Part of a small language model's weights: LayerNorm before each block, 4671 steps.
Each number is 128 + 32 x the weight over its row's rms, rounded and kept within 0 to 255. Layers, rows and columns count from 0. Numbers have three digits each. The size before them is the row's rms in percent of the matrix's.

# layer 5 MLP down (transposed), 1280x320, rms 0.0398, rows 298-384, columns 0-79
107:085181096135142151079128097099155118096132107202073155143124084165080162098193150090121125134137147075166130087086090097135108110075106171143124131131136067165115138093099110128099108173133163128038152141151151124123095148164139152103138134
097:129130092133168185136147166080112158074134080116096111117100118122144157167111171153101138216142064141146086154228171122127123128152097153136075134087151187110091086107098115136141118152203183145177106116145101083165102074174178165071109126
091:077142109102110182177126099140135152059084198136156149169142130182104154173183124097116104076119113091100154136108108153173123192098060129105083144113132173165118103129082146122166132149142127115088109094174104121106188111165150136144117095
099:115107083103122151130103101101110076072143146125159168188127112128145119113222099125065179137074113105092112106153113143117146181104137117070104132109128142107150119184184166181089096107127100097106110120152133172097155098105088110124179169
102:105076085060166131101133127089137067131111089138133117136089132148153153126104069099067101124141182102145147126103109174170143121078088159116150123059146136143121123134174083151151128149126113125153134166137146141127123175167159113104126131
106:131140121131159128139130121104094121141131072155058154105119115179100099105076164112162113130153091111131149131146110068133162139132165147098198127141119140144144120150123161169187173149114169126080129119115097098122188153126086080123070170
093:062167124175092189113155160172097107120176118121096098117132157092052100111159107128138085132172158058104146151096147106145119122108127141123167104087097109063140181154130094124171060176131150142134107122115111113163180150179095068176161050
089:140088113161157131145148135169080069098178057162076237093165164123152136151104163133123097106130100082130151151114138176105175137149155171103137136101092098183131143097128138121146153166135113134063101099144083123127172074175118118150147156
107:125137143064082075062126122135129125099087110054142135079108184077138157111135104131086112164108115070175150133165103091149108161125120088115091175172096124135121148159107096171135045124159051121153123065120121136135113060182113120166136091
087:103140151129095105164122107125118191143142105100168104112152159151119130114152147111077074089122069151105114139165170150111137101055099168027065123149137165159126178116176141110124171121134136156098123196166077055096128162118093206161113149
101:109140093145125107162134098022107113109144154129133109110126105057126103144075126082116166099140045138108130137072133109157130084120091146134099079100109099165105159162101114176137115069116106127130100176170119105133108071140079174113163099
111:139141155106204147113112098102128136165137128135105162125105166152045090174130044099147130108108137114129079148119160159139137172142125139117092118093134148180157141086166055128152183155099175129155063109158167115089134142135096152108208143
100:149145085101083148081086114142125112090131169154132183168131126188135090085180100104120135134112129094103180096139133083126099155124128143063070141089154065141201131094177139113075088121132155084139176157190136097072127097097154150121130066
091:104124141080119109084127105124161106092115136082174163074141075145151178099125098145132133104092143085108140085136115163104121164124105128183075145130120171119110101120219120106112151180145084159113131179185136126141109147145124114098103091
122:131130105100133146130162156100120127094071156143125125118177144123187146104082140122130134139155175178128168112127117150138071139147159111131165111125107119183120118127108089049129133126140151089177150119102136178163136063115164157118114130
102:090177142095097108134110142142164125139116181157121150128133082148170119166130135141133139178131088138103157087133091168135119078116105141135161179097162137116128147090111133094174040101096123154092154103099084156125131184150152148137129128
097:173150094112142123206101078180141099129165089115086169125157140134100098120178169132089121114135129155151073103134202121196112135106148131188201078126086128139124121097147119150086122182147047097087135123141121180176167148086143115139180101
114:112116129149132119169104129137193101047133095127141118134156055118119133142122115106151184145091177095147176149125130110101093109145160152185175107170111152134112173174157106158151093150114164093124109099180148167146128099162119092077127188
107:137166096119146049127117156127085119119135128160119092067124127132118200175178115089146167094212134131160158142133141178202095104115106128131126168189108105124101139066164149136111104095119095163125151125140158130093135164175121145161156167
111:061066104185114113077112190117117128147098106104108146152118134121113148122074076123116122163170153134160098129048097118112090166100103147104125143110080120116107141130208176195118102101150095117124130160157068146134164121152138121120146118
097:164198155131112136116134144202212101129198132175114171105148107140181130096167236129109126197093131164180138094171159114119123102081065176118107115115089124095059156161132166141121141122105068166133134093103146111141146108061149179116103137
100:172117117127103124100176157126115131135143131128148190071101148146171120138070129125132083126110086101090103127134134136077082184163149089106123059129101097084127091184091095159094114092102051166122135110101102180182163081104095140143156120
105:191097158163101163131111096133086146105160132161122123155161165133155113082152157112150152096121152124125133129110128105218066125159137127131142135149160157129117152132114159099163145132140133155111134191114153179159110125105142149177144129
094:095154143165122132120133132101158124172157164143098143142157134126146164115063130123135105181068114111163157120131157191159042167190181105144139110172144098140145118106129089123096108140100145120155102103107128031133121157070116088146139135
104:114111104112127157187157125116082093118076087104122160131106104202119090168167108106207100116120110149093172097155119106068112129171129138137156113154134127079142093096116114179079164159100167079183174108176059153126082107118059102104091147
095:095119132156135164105194119123129151113155144082115087133146082134123153156128065119084106121156113123091120140131095130106190116128147106051126139128176174052106120187165130139147072116107206125120110152114097179091114114167137159113117155
111:084130117100191134019130082126138106147127154087141079118180138188155145163110084121132153140119136059134163130144141150170158140073167065140123133155159116116209153171092142145157053083158155140129120156144166168083150088117157044128129150
098:139194163148103113130143076132115115134095191127147157105119113118141088082163146154093161091180087153058054165132101153108114129142076136099183105099134169105108127158079129095138124122160117140059167112134152154154183136137092214108083133
092:098070104104090142132151137123166158161057131107139159128142126164196102084128124133131134121141151148131113135124129186086087058087082138168127157094098132150096111121115149150129155177147079109088119141150163131073155145118050151080100143
092:076129147157153174140125168059142118114119082059131193121112114128151129177146135063152136131145147177210140109154139098082131079141115161105116050107140160103126096200141131094146116159186144139132116175118087203090164154144111118083118141
115:091092077114189159115099127141141170134103110175095106125138105147229153141151145171145112112147091082140164129050120171127162135161170148060092151131153116131177177064124087145201179153079069125118084085080148150163115125083158158091143076
098:132087125149162142173123130110092108100102181190140076110153115087033072137099087158116210140147109226092129051158104111146169132182138152109130095124190168134098112104127125149115142158140135115133134135086124167109145123120162175176096131
096:127153153109110179093111117087137131105142088125081198059080125124124136102082124113080086110194151162142158168125129125144171148122170101079107132087118148184150121109141105193155129061130151147096143143162067140089078119153094119138132105
102:170129138086114156086168097105083096131159119102116051172123064126126093106105102113129043121122109108176088081059145134093146180114107096132148184080177120132149109154135147163113163134077080049154104107125105128104047151118072057094087203
095:112130107121132163134160188177088098141099133105128176166127133098129136187099168135124155178143188080094131133110141108152127080097101079139116092091180116096125149099164114110148082095090175095119124142098139137177160176064157132115140159
096:146155167106114050144116150123055086070152128078080069096098116140183146169161093141067142142111150090136166130117133092138150101144131147152148134154112143186157135108122136121128140104172148132176161116140115120125105099084176104074138101
088:097161113152168134091151142138062188075058133123145078101076150186103126126144096088142110153093129148159139148135133164085083106137129092085129078106163110125101168132144114063146129155156139171194121199174127124126165133141126163146108122
093:137153138085159125106144181125163168124110141184115128096120129091132123115144122087118170094122100095129109126128130165114159185126142079160146078119094178096106128135123111130126150159092163109109059062215150122099162150115214127107140096
097:092121129112140180146122136121179106063192097126096177155122186125098143131136139158080106129142136147134082089152098134121105141182170131110108144127153135125189175172140129142072126194089095200145161118169139092133140121201105166138128126
098:148177101211129154129123146158087194108131146082109065110115100130132130082113083137097127078116131142161137119102126130111104150100120115125103171146159119145137114148067152147201122122109089120065105134137130096141137161112140118092099103
104:140067094124161164106180124094149158140197119077113167152178130090112121149163113098180110118158177093146125086135128168116132134158116150127098125068129194157154104119174115132141085180148159076059121121142162103093154136143108178143156155
101:104114111138169091125157167095071142140141170101116111140181176167149192107178127163144143123078166132162132085131101126140141121081129136145069148093196127120179142100156168139139089108109119120140165135128128083090122122144118142173146135
096:116107141112134139148100128118066146156110101104106055175126145116128116147130161116195067180114175111114143109124189093140155098127132130139130105079121111125132127095169154112077149063161153149155146162142161130087124117059129124121128127
099:125132044117150124156126094153107150151119089124045128102103073124147106160135154186137139133150180038117058132150123148143135092139162144140181099125111119135121130094129131126125107091111119134160140118036122121098087172107065105141111127
097:146138059128113148136099150135159071094163097129137154068124125148121096097086143120135152124132114147154128100160162115110179185084113205153076131116071185161099116096164100134085124091106116121101136097126076179111102092116115119159104125
096:123092125097114098190112120098135181186065113105089166167131178132145165114117133110159141068127152184098182168128141136127169154101122100134117175100138127151075127178112116111080177145122161071126161136106132123097150134156090099149157082
112:130139138141142099083103108142100132192109109105121126110179154088127191137146092101151065127059091102087143181066126151127109146140085112076099088110075119118146149064163121147121162116122135130126142075085096140127134122094158149146130160
097:129086107121175106113104079138189128105172176122146111150132104140170137142156147153094070136168117148101116091091115109140193060105147103031167099205068154099118086059123113132100131175135146127137074089097186153149138123095088170121148127
102:131131089138153120108104082141118104057157147140109088143131213079137126098171153091148118137159073142097087188140110107096144154114167179132143150094140165106085101113152096079104145100147128136143072145106113142168106117105190108108148119
104:138107110137089144124134160116084154097129125152132129072096105129166141128085105129130095135141142070121129103201128160158068034045163117183125150053104093182154115198077186094109117159134078149097096166161155157156154117130104161143117171
100:115096120094106112083048099167131135070081050140117156159123127106132134128095112086147101097144133152161110086093155174091086123104159178112093113166095103127168127143104129155127172143135134127154117091089105145106134193160064103117089138
107:167132141209169150093094089106163148117114146142148149101087169090121138151110136140143126199136127091170162136117136088118172108142180132100106147118120115183135090139122133080169168077088129146130155092142110122130127133115120091155170124
103:111127101112110119102170117104147075123146140144108201127082149125064096135072090069108150128167166107130132146147158118141126135105160147091099179152145121150120119153113147139143116089146048190121161181163131153119186087160127147148124151
103:114101118113138165115112098180102175102099140145128076154089106136124104179084135124154169144110177116111172165102152122168093131159077198120149155178120173117102138148143144139114083198163124139149158123202107086175103130128182055125136125
096:196105162092172126103139145154143157104164126146154210142170115094087080110079127138071137054142166077098101111105160142046185108134154130112084112113122089099135075126125156114142109193164124157134138122166138211133119138160135159146101119
098:128168132168170127083168077149071145115135131131161151114178100101141196117106151104138111130104103116108108102138150112134083188133071181136142131095153091123071118118095103103143110097094134156118103145127164091110123125105154157141130182
092:085136088079152163104128155168211092113142141119091205149114091074205116146136190144158141105174148167134112080095139140162141083100146132128089125111093132153207143106115079152101156079078150120127072162117149130154143111106102149220130147
095:118157148134108122089147100154140142146102106113154161163160102132175165124109102078111083211144149196117134092026124171105136140103167122149132105135043165086153143131167127166153079164214150128116139098096062140195172147116127136124114112
097:131124113163170158109126126105128145238120147159102102103116144081172122178116093103167106103063179085118130112131110167109127170043123096144090190153137114148129168160161142113169095124071129111058122132170139130083113139184128171049151108
094:130105107120083174084099169094130134103167126149136157151132125147130129123142105158138142183098157084191140113150096152218175170140099005095082156170116101182168120052119089103130181121152130139099173152185119085159092159142127144126132141
098:085158107070110100117157114175181070153100062099107132156136122100152100097106208169173119113105148083129132109091167109137156110159095142107126109090104065072134062145134146144098092135126195091129139180156095149044146157170123070129148125
096:125128090136094117145185133112133151159069132107113149106146142165136163128142190123055081144066141173129105096072153117139145096162064131109145070128134132122095114119169129103068098117146088132126090182135147063113136077124120101153108126
099:144194135119118139139103121175123123122173170117168157152127108127125107153111119143124167157115123157117155139115150122160107084114045107161075104115119167134102113124131171113146084126147156142095124061135137125094148125127100133086144137
107:106139094182084084131141173118128132149114120171075124130147177113143136137123170063145119127133095093098123147088158117152127073155146179169180096134125126126104137051130118173072094137093141117182135119112140125076086095175132102122126150
095:127160125159117091164090095159183103134175163104171122153137115089107108132171145160139088108137096112138053128159113062122140128060119115105136113167152213127105153158100019123121095116161125188092114113156131065088178172140131155191077117
094:140131170134106109166161077104142182155097133183134122090108080106113178076174130126161164139177145164111109118172088123128148141145127118155094121113140142066109185166093119131181150085071106225114133087058130125103162119104134119150111124
100:156158099118095150188189173172089161139151081106133090139116132110089132108110130169156151108175153091130129153159094074142112120158131137161092134135099121201096106122174111105142180087192213078155195117105107108132096097099116083146149140
105:097154099111152153118134163139115139052150162165120115205091154171088090093126100172113139135106106140125132103129125141117132134067140186102133132153075116122120142139125175137110117120098088145104128084121181117164144126197128137100104155
106:148166140158061122104121135092119154107144114100141196151076149132118057134143152138148121120191154121104077156072168189141061087127147185185158101150117166127177103137111119089068150135099118114087206108154136146108108135115200122177126096
098:147115123089161102103091159127141138124137199088120079116133159106111119188083093131134110157069078122151140147172110104164109135112090131172074093166125123131158133170142061071092094139121127102142143170150064097063177155130168069118163129
097:121147141130149068136138076104169184171110113172126096159127201078115086114145107129178118120074112103140112159207122131189171160134110094079166126150143125153139179151098114108161149113119177171094078144069155164084081107129124160188150080
097:123133096134141164184141163108129174052148138094155075102112163161142128161174155129116141122151141155137124138165073138128109157179111117122198148193187158087128118100148049081151154138145143126172191116097205083149139162111116058150101068
102:163102140149112132088166106138136158067107055100148122121142091094089174166144105123135153103111117076047130098134114120119134123126157122177145097102162099137159134142114114176133152103155121061137133149113046126179178132155120124135124144
096:110136089149104131093109106069099071098090080098075098110098129075074123117093144102169075151120120109141152134130123153086134092156095104124086166172034110127091136100144160136117171134089115124179168075154103142087134099070106069146105102
093:138039126062118135101117144138188086161108133132140113127127122076142144111114090090130103131169164181108186132108136152104131142124132130155104184119173082172093146063135069121110088145102119109154128157177143234127083127095131083147151146
097:061168152133207094085067166109067136128111090093096096125169147159124097170069099144074173119119166140140090101203116165131071063153059148103134119159097132124111152130146119157065145097149174087141100118114165064089153085139124170153139148
113:132102087094164101118062175117095103088153124155162095134165097110152081177108162141154186134114153123128098135183157107084136201175119113157104147058118130119103132145145156129154153154112107146113190171136093080102143140171111175141113120
092:113116178155180180128115150122108196116047134150146119183132093080113168134065148176102189143138105074151114134191140119110128131096115136137124095122197153079120181143079117141155109111140193119153122143168151106145118094083165095184107164
090:086156133122150068148111149104103149124166188071156152114130156134181112090088151068120088090145168134136157146175121082104116134098153157067128133120153193118150149168097130126181107069128101086123130095155126080139171098159112142136129088
093:146160167144097162106156121145162095124055135197118059187130149112146081131117168190145108164177123114094065162053158089139103130136099140126133101084138058181122095078139178162142079140069134176140026107097138089135147174138130135149132140
115:143118096106152108125125124143132089151132135110106093100164143068132241177079131128123134134146140088168172185163156065087103120071150115118094119101066168147172150140112118113139117119158128097128144171119120067156122112117155173200172085
095:151193114142155105160070163168144140126093145125137116128170139132089173131148116100088144147146160129100075177115119164187163124070095124100154104194151153100169115181139129149158103075198044131083128101099102146175128169173095117147087149
096:096111128101083141173126121122179133105083103105116156123114166183183149115142138111123143131108162125036129152185117110133137114121137082140160105136153142147117111136091138083085145102102122192137153141074072191128128102108133187148116167
107:173159043094112149101129180131147098089139113143152128070176128129148110082132135101071100159173115117100153134100140110208120100088158176116129114077109145154102132059137129152170147123115156151104188123125137113097151160091092132138082114
094:160088173113090144129122142213123109106125165135098092168117161182148162146134104139150118109083126145069066133117115068154102127096067132114142148123141167102150115151061121120209124173113131192175123186123154086126134112135133175122167102
095:148142095116167222151186140147095150165174175064080093087145103127078165120161070188116096168131125126149107059105129123141146124138132150152146140161117137128106139107123110135115096118097172088185166202129104116130080153126174217128143133
096:219094145067090061228133101122075150106165134150137133128099154133076119100115165131108051123103068082121101188154129117106102107127085102162110122089179128239168074112095129059122121143141133115103150126085100085118159111156133109089199138
# layer 5 MLP up, 1280x320, rms 0.0398, rows 299-384, columns 0-79
099:172096151141114167096087064169102161159135142109082110248113140195162153096091178148130170154137093125159123163074121125161111175125104109140149104112151177126107113108181126154165149092147129163112103116093135089122128146137128168146090084
102:148085164155151075132124129098112114166107088116125215087152124104186106145098128117109157072108144140137128049133141119087150093123167168117124095125103139129081127070142085110090127114174161126100184120119118127121130151167099147097119149
088:109117134158129113119169126069121065193129162095124087095132117101154108143063153162155098119156146166127168120105147161136104096125145139184132142145104072119079105093102076096115127108075166158136151126103129096159108147166146157098088110
102:134128107088144137119147146105111133148150115154099124139114103104136179144151135144103151101081134147103127136194149146150077089124200183063202108121125089107126135089109120161163126120147093135112156104063149166145089095202123112086112192
101:180163136127107139098139127170112137099132053130128100104110129099148142100100143111110124119138119158181189163246107130136121124130185124122113154115110161161138117110130155204104135054098090078162138097079095057189123115115130093131079173
100:206144165090108079153124109124112112129117081116148115097152171138132147135170171182088122104117090096173078148138052111121145144081150124159170111146116150116143172087139106165120105162147115164117112136159156189140099094133132074122099203
087:052189180095147192120188131158112120120123138089108082169133154137182125075127100156098173110137190189044066137164116173197130058129163079166119157076178093120161159170148099156123151127189147121140156143075130098145118073154118113063102103
106:145163165223136128146080123151115162130122148139113142092083186112091117124153151131069123145158086160125172087189144098119169067155150104054103083132162110149148093113160106177080165038089126076095133077064097169137148085148077068135102185
092:103111135113163134115125164153151108126131158168109083132117075097113171146102135153133179156121159139112104180085109118157070125166099100116144130108121104036150095188121102129098104134155110118177208149167177175157100121091137041122103070
097:115175150089143146197122095116113090155134080132138150171148111116080141138049211173137143133115151109107122086115165153142113179110118161129107127134175138082094117098159089124156111121171109108146076110106089097151100136109120175094141096
107:105151121175135074121110158146106160168125140126115110088102062146043141117109082081150157142116129103159145187176140142101143096112162119161143081115110116131096154131122124031093113131148151168113127202135155136095079150105103081119151161
096:089169125213162100073153159145175116151126128106082163123138130166133120126165093160169136130193137154152163100169093094111077124132097159162106150115141128063116106049121136127075154109159122119073117121117111131118137114067096142138137149
101:102150154173106108161130150112147134170136140121160167159114137103124126123154106176107206103170155192127139143214123095125089106096119119183142112113127099134106054137075138178100126148085113084205183133122084161168119160092133142125115187
116:127124150175108132127111156104085167120143137161114140081120089124131172110090096158139062133118132120112121051106120142133123124060142122162125109110140135099133119114113096138158191114172072071148154162103050177177131135147086084126088109
104:155127158142072160126153133121134124093153093164094160111093068131148154180142117103153171125163134134113125104129116117127120106149161111087163112106139133074116052134096140085133145060178131120175164163083103146172131135174165136101165174
104:102152137128100043155087065135111093148096060139052172136095181053089144059139104175143125111108129117112207157172139044126117094103138150139157130120105129119111124061163218175044111103116162119102133145098124177194124123132118161143150177
107:146195121096114152087132137118100150173127148079104181115112191120186079079107131114166077129126100162118165135160175138100128129111135133125115169149156114144100084082145155128090177132156146133143153153105097149120099170081122149151083132
102:071167154098101194069116112156136133103082088154175149111111142143160099083143183161114089133103063157100086092133143128101101130140169084156130098136135142133183087082064156122144143109143113132160126115101107124116129107131120152115143173
109:113073138084106108159148087124097105122087189136067157121135127138173141127165078159090091126094158166107114150127103154134155169130109118137074139096142103082085158141099099131165118108153116109111087157114173147122133109134127208146124151
094:094104149131119126078133113162121099137109119170103143145049114168187155053084151138096142089143104145108185130182127167049154182074168160176131125131124160140166089164148062155107127093153178109136103080126100115135035086158128128185091122
098:089150121150145181157136137104126082203078142076103112120148158142168082090141151136136136109173121130099172084112142163046131124095168118117114085167117111177117137146103121160120068144119059178088125135094117116168108094091143103134110157
103:134079171186159077086142093191149120105092112115119086167111146145103114106111130058135136116132070139132171126109102174097132147069167124166128127106173137143068133137157123159153102131174154117150135182155181123154137115168092129147135123
093:102194147135047114103111047142101104088126181130138159111106137164131092120114153132101166172151122154117207111103095142135113074142108152154162123130134133087118097157169141109109028136109130092099163117160109137134144116114095150138120198
100:112159167226213180054088107093117121123148125132138171098065122119109112115115112210086164123159142158141113133137106179120129157100123076142121128142122158126140114158140117135152126151164140141071157139181141177130136103182181136149161163
095:202170140152158078130081045093108104100079158178154175130116109126146095050101118180154118118106181112086104114170118206133126120111135072177180127106069140097116111170121050165124151169084099182119159114140147130143135180085074115165152154
115:163101110134148103130138097123080167106170157081129138062166115124123125143095115175164103145133147131135092060149074132149135091073199119178131098121124139148152133154114139172130079082177083093109137161188160094145078138174123148153115209
105:131174112132113190120156099134088091088133126151083137105118118122160115137159078153106099111093085081134145151152148128126112088123080156105124184119131110168119125116157160094127150115155137094132103118057121069186092106095108152164110132
097:123156144129099110110154139092129089118153125131174060067105195105118119204147091127155113089144169134128113114140125069169137127190130099147148138158153141118170146166125071111168050106103126145141148168114142111118081055159135130141158149
089:159133103131096064155085132188110148114148162169105137130132121150069057153147113232112102124115156124051122109082128201112162160099165140114145106136153100133126129026113109151099100143068069132104109130117142058145124065160146160137124118
113:108135147123163161173134102088103098147127131165119207100070144191173119147200156174112148114178158096177125086168085194127107122088108124092098068154167153165195115059111117110155158122155066137122090091192192130117106107125106150104106118
093:049130176108086084092110158141099128173088099109105174155106110229162128127114149107133074090081194111135105190141149132046025175107120118132113174112094055128089088109094078127130136105099138161125149135160162060157140114206091094103117133
125:149108161125106133113148168127161066107160132151092131141122172095140181147073101100120100182132115188107143062147132148125125124078119149125182164124129079087144154107076169104132118136115105106172150130097171121125165136167177115050117104
094:084180096136081172075074174111117142202115149116126158061160091130150089093171114177117130117122135135174074144025081162172138110104139158133145145117080135117113130135143160116062107180150104141131148172144147110119171088147156178099116079
094:142122131099101153143150101137133132040116124156113054042115121158114138122143138136175107092124176104157176138121100130093153112134128117084135117115093114122111100176096165118110161132097081137070095163137104109139176108147122133109174059
093:089072129126055168140120139135135157133097129138127109158106172103069132137117111125166121166134142149113135040136102103138111176152179167116171114105108104149113128139138171096142170159076108170115130115120157152127096179136135158179137175
092:137104132137072088173099123104083078126143152121153175152102073098177108139116086134148087073178089115115139074104156118072140165155115152107148132081108091174115126135171185135119120114125147071142148117115036106121170110067137179147186127
092:073186124101108135086114115163159137145035098138171111173157110156131205109166131173121164100147120158184030093098089093175063128116083131110158125169101150121114125170123133155103169017117109156147163079122137090168057121091068146141125109
098:174173194116139098075153090157161150116082114195142132159135144140112149098150161142120185130172183135110085139106121107091179126083181142154091074203133119126105123087100198185128141155123135100148103075153149132165178176178134168116159095
099:117171182099118092094133125181062118092186079097093146111157078155131165164083160106154142107119121105131145091139105129064117124090120114177140044188107166113203103138120129087137105132124201134114179120097182104149127132150141131143073186
100:151096164205120157117118193202096147109120098136144147110154073124131191069149073025096146172185149161051158138157130115120088126100095173155098174178166098140129171098106119121139086151093154105131138071157119123179122148115131136125127119
098:127073116174129140109070091144136079124098167079125165119105109070108117058125164136098125066125144113071112127120177133103141097137100118104188129112140104137108054148106118090101170219146146145089163144116117154176139145097155162078119168
095:147174137158145138126149147134132099101138078131098189133113170088115082117123084121164118112087094167082113082142114126100101100073150116138117182180160157096188112123095096184140165114109178071159145132096136148127116142142119133036126161
107:100180114136161104141165134174144092127146130210125178137133126103101193086081102174155110112169089159116089173142157112178162088103190138145145105162164159105172095105116181112090141135112135035141147147125123124095100127090130120047158129
096:141098159068169047152126150138132141099124115199138139139160152100160154127112144152104084135095120134069131117122119102138175148108112103126203176073127120153158124126147173164195064129134109057138110145125135127114139140148107140105171074
099:138157117161065128085143137088120098093164086150194126170089104074113155115109090151084168141081093115128124146074154106151126117205137186047138092150166179107189131114125070144113103154103139111150079125123111144100124090130060184098064125
110:204155135129134125091149101079094147121114119115183162126162116147125104076167125109108094156098137113137131174133133134088119130178095072188108134192126168121161107146136152152074126132179075161161187100186192153073135171108146160094152186
097:180088111120147048077155108110128118095107126145129133100123108104134148064144153166158157158129119104112137114103087091119113103097105164107069110144066119094117131131144124093122093132109132079036129126157121116154136129100165114102124099
106:181141130101167133100123142136076091127162121075110084144198129184145114150112155149092133110160069136171051102184119059156150136079083096134168125077125161113144141136202112138114068134095185070117107119129067096149103137089159151101131083
096:100166167089119144138153143135081133169159140122164081124038147122099081102101111148060151099151132105080096124120138152114060150094103138143118107131142129154129101189059110086108164112147119098154104111141126095136131150095130103138150108
111:167109148148119155057124115121089100086151121176127168107132092152142112120142058105145193132103135136146120137105081127100082142126150144104135140143126143156136133133161129173115086103160137159096147061108073109178129117052017117118119162
104:095086129184133126124106105195141101126104105142138136111168158072151163136109139124126168162133163202095158113104084125126123136074082143148177160074088125143103114031108111082166194137116157145129121147135154075137199161115151104111086101
104:076097119080094100118190145159149082173122115113126111079159065085133134118091147120138163133114111111090183182123088147085133161135110136126141176110187171153133138091161114183153084131056153130187145140173133132089073125097096076182115110
110:117140195145122036166156101053130140148114153114168200112096157179148096116180080158098106164137128124183105096156113169122174123139172080148093125143187142147182143131130159153100194075159082120065165165119103155104158109170091215152098142
099:168157080146126065197167123146151138115145122115070111114160116112111113145138146134166133155195085176111153095143106114150135117112119137089086063070164166100089077175137155118150123119122094142186111065141139073171103135135125119143093127
095:154088150149174145069129150129051147091165092083089168115062153156133114108131143123129139128191171131107130124138158107156059168100115144165150117150117128159136117128165121173069120129157099172180166117111133177161130118107087118103128089
086:094141155160100114184135153122089186098135139146148089104120167131090134123114111135096142108104126132092183140158126079121067130129129206084153087168155114124151081133169174118158155148184125132138155131203072137127148165125112119132093085
094:184185144126122144121155125124100112139147144116127131117151106130126065134179137158141190113123133137121169194155130104140078069151163114112116165135158109117095034077151137085091147152067105073133091184134139113139116101117152145127120124
089:116130182108124132107082103109170111050091108085100152114131152126107095137136170098123138158139155134111070096106125085077119109143157141085131112069083087138100164122152140101133125064221160123138111106140075141126154161132125157173107169
098:173177163113093077152113108141094141072097105156126114144075126106168106042152143131068137106180087164119166116096119121083090087098148182107125178042093178118112149190109135130146126108166157123104152147159118109136097141113124093134128040
094:112136160183106049138156121123162156122103180082130125127155094148123140112155142086078092178114149098119086163089098055114097154148164168110173079106150156088116125200097136078158171095158129149108102099164174077123149059134177151147047070
098:155103127158099162146151080159167106162153139137124119120127153137079139116139129140159137121092146155077079122116045129120167132135095127118183095165094134068140122105221155192112173139198142076142113178072150095117135089139112127073114113
095:157044115128123148191166156094116156104081104099188166141094135118151086150192125123124145141127147151081079063144115100111156140169201160114114133141093125125163175131155073150162170163118153172142112196075136079124088143107139129087122133
100:111109161115089164173123148220093093087120125155093110129168118167119157090068127105097055137121109116187142141116091099093115156096123141099152139149147153119119144133134109104139128098090146159103126123122124135091123105105137083089074153
091:130108152090129148101112123107150098123120113143108124064093119150135150071132172118057080167134106151128176131155129212140172152121165130141134141067077095149211162134158135136167131137095125059118154164100121118150143128066148153123123061
093:154140140096069195028068177137088165116170076164095161127096144121149156147092075142116123133110088131112089177140138155117095082142136148142099195160116093140120111077154178117137086162169166058127183152159155147175157080124111148094155106
103:174148186201185147125096083097120140115110098167133110098148097140079120140157133166087150145154114143148099118111080141052174192121120172149091085041113080152124094106135135207136162100136158166152110141147126155162130119150146129098098136
101:161096123097104096138102143175139118100063122126187175122142161096094119181117127142149159082166089138126100127143145149096119030107040163108178133084119137119143134142165149109108149080117102171101182093084163132151115106090138137109148090
104:094188139140139053126099129132083174123120133149163194156094157125153125147138165156133095116192150150120121121192111161126158122094123156116125080080104102123145115126114160179148180116117085097154176076110090122156146137170114121135130178
103:105094104150102124145191086131136066161115146155145173113162101217144142142060079069090103118144087097115171106193144105109084182131130160105138152104184162091101132077089195164107088156119127109130130078157130114098142137178125111094151129
102:164138128168116115107130092169091148155069202162152125162160174066120181130155114150141167126064078112079121132127093125111108200127099178113147130087119145124065158153126181132198113153107106180122140131121158134143175132170119120100107174
108:151120148128143143113103133162104141126077062097131160142094166109119199135126202117137182188108188106114168117116127107106130125107165191100129119090095107183135078107112143142165127185128150079138066078167105178111169123171156120148137151
107:178066158132096100146125095155133089093134089124167153162105134175178185138166127109098156102114130107074099120161063115083144107075169088157123106132082132138077104114071101127147118113110126138141118119122126150109129102161152122057095134
096:119140121082098150166189088117111020076118154142133163112180097125174138190161114080134137080174097117130117107142111157140086133090183134093154085151104165174131172168109149096159177105126063098088116134109138084166108142126162131128183177
094:075134134136088077140156123165110121126117040163122151158078092124166134161170190109180105172120153154114130109120190137117107085098154104170097143154171203120136091093074142093170080150173121133124152079141105152130188178052134161159058152
096:134177106114072149132111128126125146129105070160152127100151136092110107117109103186110199080172120145102181171122088132115103157097112204119193127108070089096130107104084107108130111112127117149153130079129122177162132150069137107114149135
108:146166161109121161104159167134096096082126125113149061148164083166145139163080154136133150122048150124077180167089071075145088137127092123204135163102132080131129106078108127219131113107074129105102195115089048097114126166168114142121122135
093:153145171140120157169154091071114108192161062147156111121195074117155119153129140082146116151136125172158137108201188163143140140131100101082172126144085120170129102109122191157168146116057175083115138167149155119138101143123178140120139115
093:103125119119135160086087139076075079133138093184087114069119112166090106155144119152081122126096081167151118120090176163119060120111106118165134173116166107078146077181177117125118124152137171150159064133127140194160120125129131140125070138
099:168038120116148134136137128096122086147138110115163118085083107156138150082163143129102120056164136144117104098158126144173147121111155106138129045185094109075137082147156101137121120107093125128093146161072132196148113163181148172110099149
111:154145138125112147139148098241113079129133122189077167122133115057075163153041146090090105161113188129141145169133148105088151111139139137172135106095110169149132135093143101114111152137116126132120126084073148077162168120175156119139126053
100:137159128138141124145145095157111138147112169127133114124173133104139043119127161138132158063131154092108105093103122060135107192164129095094156133108176112096061163179073183122116114167079157152122155126134057143097158122113076138145090101
100:100120125140094177110151109126083122108116089102143163105147141143153142137105091141143148136114105179102174153127146115111167116114113114124086149172121151135162138117104107165207123094164143096140188209183176129095135157092166144103136117
099:173194151157109148159135155187136114120103110155169114100109107171190101106115132094152150074196095160107161162142103148104141131118092095093131121175143105178147174114147123161146105121160105108089104133180101083117126139204142160145138183
091:148133137161149154092171163104150138122141075095130157125118078071161112134149148101107071126134156113067206135094169163059173114122161103186132109107126077120104113102138105147111127068097190110066130116067099111174126133099142142114159100
092:138046178124130085137119128093127145064063123094115119160079135118140121114122175116139146141154116090113179202148126151158104107172135165120156083115149150099120111106074119093111091144189082209144182103124131143160125131076117097129089051
091:126144166127125101043120170184136109169139139139117130155153140169154099112084061119164130165144177149110143149152138148139120060130157110110113082118135115170124140126192080128070160213051057147096133173107110104149143144076149140117076114